config.yaml
d_model: 896
n_head: 7
head_dim: 128
activation: "swiglu"
lr: 0.00173
seq_len: 512
train_tokens: 759700000
steps: 2899
Each number is 500 + 50 x the weight over the matrix's rms, rounded and kept within 0 to 999. Layers, rows and columns count from 0. Numbers have three digits each.

# layer 4 MLP down, 896x2368, rms 0.0314, rows 800-895, columns 2304-2367
521510581573437462466533497515502612426450473484496449507461576515450487476446539585504480468464455429461396557452406513498445555495532412523521491477517488447559577546440487503516394488483463
566465461597548472511378521532553511563522513505433494476553554521572465473517472469565537471503505464377527503530525591501459411526531461556433487563567538542480495507610519488537399527474446
508487539540453457461483523524508495482484515475520433436536447495491496623452499430476459426614483516613457550550500439490416541507517450580531469530576550464442608536541499429442459459499474
563494575505552461604464558593496541450493466541533487469573469534502546492478499481439571515491404453484451496477555447512502441491424498505419451492418496503489446464565501501453436436547418
464514480401486503473541525571612496491567535477590552538563419473483502530508525494430397590466484495545394527510503518495486561467479491505516454518517438605469450484499533528514500500522488
505462416526550553433551565447530516370466465485495480497406515509538531495565562535547433498477479492576520485485526542497497521492494492536447518494599486546470568515459528573488495522498531
481573472502589559534484460465513425428407440498397493556473511517463485493436471483629462442424465435497434494588489547516488400471458477517543472474406511500448447505594419424510384442511434
500472585545543514510564509492536472482510544433474494432474521516528419562528528542432419522483500576542534407443549511505404504484478455563500504463526509460453534549448471600541546433528438
514473482542457477516538556422505508504447539486460442452495513510505492466457548528455573515470565558538451494557595459483478503540485525485398483504501537456506522460537485586496449462468462
577507626430501595514524604478400432576516580584545516474514503597522475425518496547455458512603564633410423417512587471489554446516531570466537527454502460552492579558533525459499570414472487
384412437500384568554525522536457489456523516563434542483512604488560490503476470549564506598453510522520503534501515439522489528521533547582504514528413513553428537496462460522477458449508515
473454549518523436427497501541541491549452438447547482465387462471492436542478657437519432491545432448472428499504539411459510534425475418500663502544435553461569441491454517493521475502559603
545552491454513474445532475472558508486412515552522476545505453514507429527513456560565476436507491548419580434511502500575497548494473532517563441440541414527437455507498531496491401489438486
461450496461588530424454493585441461476472503466532424486502395442564454498521495494476494597527480568382528437466530486548409460475579447568517509450584505582508393546476582498510494620494511
575589463462458501496536471497480393500568520531572643563464520544470414463526545479468533481427530508559500456359492482468457626541571487509413468518539550506443553417530504530468491458574499
498519425534450454410575542561490544435515469469518459530510502435486445527504559480490462582417581458560535553472536503420474497588529398535497502448504489546515542555513584555531444482553541
525466539542560546475447405519403501564471480552482488461518487494520504489503513401533559474619547485420492446522479443607403595476500590573487511464408472535580453521499494463599488515466464
462535552423473602482549492438373498504525565479522595616372513421503471543437579487438395507522500500502516496520597536520489425508502398420444432548467523504482418529413435380441474484533513
406522474422494562490517508502474560546479512489475457421465498474501497533461466535495554443516455421478554485558416570556572585586448479464573536538507380430538448435501504588532535572536435
499491537376432493599520452605363453528543546504450542569589415506531552533547459471539538420500517412425448472526478450422546596504443430537429606493351450481457578536485535517562509548489508
496530412532463542468585450599442522553535431414546562456542537515464458497489546430568482496561522539515534563506464582557487528488479519472447439461475543594433463592391594457478434443537418
505582493534411525467538440491492447490429502530493434570544487612446567517424393508468535494557468476496567497436509490571510483416504424412487502380454544462492549398445532493491416503572531
546513485423475538364586579540466537530510436527451499568492499488515557593410450502449489513545545434391519538443596526463454453539514561512533392551514440465566544501610474479487483438547547
500472401576497544448459482527492489560493475585540441525490435547437447441664561411467491507555470426602461580519535441377501477533567507532553475542512572460528520534468483530551575520567524
443528520500493517547529436566567544417519529515532536493558536562453566441496549512477517470419534485506464459499555516530543390485495579430620415484475428501513522354448493523550520498523580
457563468538533604502492576435618522545522548455439507508445461510546463475492498475431448514443500438461641466505571523457506562424601483478406501534493468540470534467494497481498410352514464
435478481386539539477485478594544533438567507426466425498482453403455514529501475484503468523636432533444555528534530498552348577533533463505561520515475395493534529527581523505558448441531527
475528461576457451545574489482522604599339535396518561427482461516444472448430536530517429550510445647482476456443427531416508551442446632519549483452458594448507479506438567498485530478516419
624562488584446612560541453384451467349450514470570514572350458547496576553554423442462591561533537605501378520528582561525591413474484730407530615542610386531524357517477491506513473671692487
499609485418487531495511462464447570420476476583369439499527574413486504482476465560573593559486458467559457442502439597465455486498498472476539565518550504438474457589404522502524512503532518
487511552505515503542454488447485460544520489535467515503494491556492567513544539515562447517444419552516447513578443495520395442460554486504473458501502606493509469521546461542406584588423472
500502437533480441462533521446525497540603494473515522540544430498489469401488499491486537581524446549457521561445496487509516567500552543452469512545378475507469480496523415465483469507508477
519483450518465496454550565466434542440562523499441479388530534545587534463482461448375528498567531565501466577509455475475575411563503464517547450511495444513384488501477479560448455433440484
540440424457584543472528455458565561485590519553487508562566432507512513531618497496508552503434562457540540463544466472431449512450508429475544562563539468461476457476428493570617593527421563
450482574506539484395531429509474497505515572459568520468400501554500478509448541579494451470547530412580412585534563516457521510482497485486571519536495619491582495458461506505484531502441479
549608443447513486544533555447462479478549551579498572451522529435466477542429496526520510523528426383570548569535400611454498485594414438398459434540483506460575559500573519398501428496476487
524451451460424479565559413479598510440531471530505457457464522458513505463444510510519495499424422492497381484486487538563531569532549498504520455517549536496466500566479481572501516447549478
462481521472544542464459500457428540454514492537568509431413466498544480528559422568529473538482461439429500603510589483551540482414501497454510560573501485514452485517479475529648565540492467
523629498496454475436493469501549512514398539532492525461452557498348377553584489573497532441529501543446452594603478483522474504479481435553516546507488467447540455606473491522547618576504506
559542570554500447506465558531366455458537479496515451481527337495475450561535465566472495488589554497496458496556379518460496468505498473482470550421472465536508456487487545519561544555538448
505469429510443510494511550530466473487522454468447458410459539495400492501542515585498539389535550426493536526548427386514525506503465479454437437472409504560436472579553542501531525444508476
529513497531529530460494469461504464507538527514557449544526489442475491504521467612520502569529537436488493513514519457552442397503453532492448407535528482572439451528547489539482493571424476
565492505544544558587496618489472456484444579453570556503514465569397473463460507555513490597509414468488469595596395539522459472490555490560516476570582430496463405520481456505439432531444490
553451580547521511498517457514450530569502536555519437538503485434557577515531492508458480453550496560533506447477564568500585477512493529642475456520540515527546473507518541489461460535433555
417401468446491425441516457490484542571615550490519550549514503451545559473518584472531375503467455574397466495446513488554502476529564492488462488526466483525430547470537479430502463544470539
523570525594527436410522523477474470575475500498429486496514538482511475535444553450538444591539513437525517485501534496560419454555531464515490450509470578489482474548448551440447524467500493
414518579524515454582574577526506504429439450529490576518478490557483585535480533463515510456520467433445474542527506485432455505378553518441495398469528556522487521564516551497572575527380381
508504511486477556487480446456441601552490524476498534506583441482499435534411543482507545484525476585483583502508510509446509503417472504514519462507429430595445539615526440501673513545489480
447490525464445469537499458494473422521441449516531509518599517533474520506511506478562436558610503408536505498469523455560449577512529412487448468484440451568510533526518520465478556419513521
497513469504456557508601551522514561457436502453438548539478506414424549528510465438557580469487435494486501473548508611528519520440524560472523546513468423562457431524441475449474560533426495
525521453490526525573556550479514581519491601415554568545545523402536505512520560469479603428476567480468538513563574392484500534556447452582409417490485608600497483441562575549554491526497615
566444539554463444533504518510554489512611478512479501550469527492450448406463458513499539548512533554518507517414458485398506436502620443538520487503503570461428546556515513523505437484497450
485485574440488489550484531470458457480606555442514519490511529517548504491523511531461479438553484432539521447439420507457488525492503517550437520515428491437389510479502537600558389519525501
489480542588420529580475478468530448506507409427600544526470535477509443477423474481479527405483458598491488605487506518533495444584529536457457467562525495511528553509533496502544460529562451
463503469545542529505475483484532508488527509532595441487541595415470433507553464555517432536487474520450514456434501394520509542463437473481515563552525465562532422495555507443448487420409468
507457582562521484540585532498476516478482481528517473459572527503565466564542437508563487530442551467501491552501489450500493461457583395491435427505539400491473473520611511496435459537572537
560506589498484510549530480583525480412541429520466543502468535386479512497435494570570538468487558470476510441580534547462534427531384489520522526563490459563494484478439573443469442510379468
429478494617475456522531512507475468541581484413486539456493476496446452489472566549466506501470487508507455524458502501406500566451431514455569559485423494428441500473552476502535506499470442
480520510483533501534535392492533554508556522492526517453472544535441475548484583515534468558516414530458541507522478509514584551379503556425522536486544487545546501526443463482454511484506408
514534449475494480376416434545365474532494441543488478526477426556555522501472491521561498520484494537489483476549535480438480424490543516529529571509499542401378495484477408511544466458473492
561467520504428387516516458399513522489534399509487460580445546543476536523560508440569432387489528411538531545497444544472500492509499495469509576493427521510566433542477456420545515552522506
570491505566411527518469508480508548502438479492529423454438602560543432495596563440403475512599494511492453498599558449504438497431483401545522442449538544484573553447509623445563559509526467
487498523545460480410477588523501523498536459506433466462509497462438577459506483428532551468453482556424597527472495470530538584554513580481482472450532569502452605594541508422462517498484469
440422503527543536517426429553505500536517593487490501591574511447540476457608423495546469493547477511476515605529488571539493569474404521481542492422476497496552481546515481590472532472457518
549507525461493542543494484513473482543432512476612519553449499425430493499536563495541464567482531448456508501461529495467498528473532478473536483609523461526586510518494531541463467445545537
442620512495459532418507545559422479488588425457522532531569540449597506503443490526556503533540490501504462477532545528528474467416473492459420485469534552442453467544387487535547465440462527
487465484480503448576476492514515470507392482500476585546534556446484529522535500529506600532492495483444539463462448480523464514559499503435489526452552426473503512387573379552505512507533532
438385476572457472572461555558497436467514501494456461461518537501562574605508483528535592584479449463597576545478515453572522547491485546433475502416493461491582472488511429572581493511513546
557460503414416552575613514609596466439511424401438500511494525551510536549560546452490553487444462528519486519538500453400477510473495570478369481497470424565527503470519550454530538480521478
529487427437426481382572482466411490412420577481539508440492443403526449421447478507452476450563473473424467528604454609483403530520397575555460537488475545553507467425533559464499544471486523
498568445447558498499497553493501540510532499444532446498448527470409571523597521592473453478453482465556516529571398523454514540444492504489490517459515491515552435569525520493545512498471441
532513494480561492516443450499557515566499426469487417468453443426457495480494623527457556467509635466479535472519524524606491533589474450532502503598484478445447502478523512501476465487604564
451537547539503432390557487518537555572542535485556515415533533550441485544567517431489402470527447493402548551434562455508476444480505482446516456536520435566489502508470453570502528506524530
470508474463461498517449461393484509489509477461476526484515493515518632560444487547478463450516498488557570517488394452484457530569495464513511535581575513568563519540552518484460512447499405
553532469543481447511480496497464587566515486576521492484541534551564401448522560509441569465482540501424553532443449556538460437535540560481470363441552530420637504464499484463383565540516517
461535517527543558493519579524478572412517417584514475514434626512528435581506420516460480513490493561515431515541513493428496644566562459603574526504503548417436402487462502533492490516432509
539589538560468475498436494489433511467547556485493583523476484538484583551544449485388604478473624505537473533479468534486471358598432545449484481495500429505534564549492475513576517485493557
542571529445517487490505556433447550542533523513542479499533527489353546508565514513542460510531480525537552490368526435476443500586501546523546528642502431475454510495560564493439501496458449
543490496495504439583453586429448457489487495484519456445505380450503435539453539403547488469512557542500448498469538533511551441506623425526537550431492513534558450538469553471533475552543459
559428488529445507398408477583462397511469579489499426429591488427471484526504440507560556523483457415508445558492409486448524520375575413502479383507420494539456549566546508401574553450460519
567500465478499469563533554500489572526544544455549574558409480519519526496475610462484535439367472452426444481550485545633553604433530466461453543468519420527484452500535470486558510479440439
509505570411515456548485445389573472483451366504528433531553518561417600527520510469461595519515454509501543528509509516476542553414427475537574515492522492503523480522593507447450485498437517
449511407519544518386591541431511463536463475468643511423623489484433520508434585556539513449496467531415512538524545499447466478453513408526488447462474478523469400476475516529461421484422475
503510538513467517543516417513421518502437409456477471454538461496411549517478540470495570585480547577471545493518463486542454461525478563424576469487497469497494417497424492589546479435492558
603514424448583426511493471521472471462577486547425562453508575549466572527434489451529472465493549447480548480358538492507582570489473549456657483486461413501472516521470562484508500459426560
463524412470543565530445526451535458536582517479459553455511506597502503494454542572468517465448522447493494482450400448505428444617507529559627463593469466617540614518578508487491516523507539
467516495467487513593491509595505537558483600510546503406465505447496477444578423498454501504551536594495490485437498456580500505489436565550489462448469530382442549510544466537541457546442464
514464548504478546446446548573535576442420524496481432424486517430496486474450597499450610552575569495518556458552502582526519586506524540586440484365584617479471459495505550483448540474575611
558519522430448518483465626533511435507469492522527490536480486533457648472525468416509510498461475469544505477557548523575444510525483498448454447501523456481521480522416491593476542537478539
490524537605489419444600529516503454566516446476383466595540494489427448533462504428540377550483556446549609505465456381584440519529553578416499486626482506614454408517524554452478528515443534
527610532542529602500459565448528565567510506568481494502604485598482588592486446523465504553572515492473426494493542484556511437557536545480469557477494424441506545422495539472588504580401570
419547481417544459504512539546482499493558496473438500537497562568529543577424551519478438457512548423520445469473471507535509407558493451391451469426452404443433423491482565527601517536542472
445438526475522423512549518468532487457556478550471455566520505546535584474470462465485535523450569555523461491485445452503519594503604405474522545528524520558467488496499557444493489514512591
385376419463618551426472442538505518496546497567345533489438508531455587495410435353515465471477514459452575480574530525518482435468436504458458494492447508470488435555566569507522515523495462
453522397542535541561499566497439524458436466494491539491475563524453561528475467414469594443467450531529484479440490499537542590517501480445411525522548481435403445514476551414494509538493471
414602529514435508471501412505505530612437486504499540539438442503533453525492493415489508521598508522470447466494506527552520512544435506472566468545582479492485515528460525482506447487533477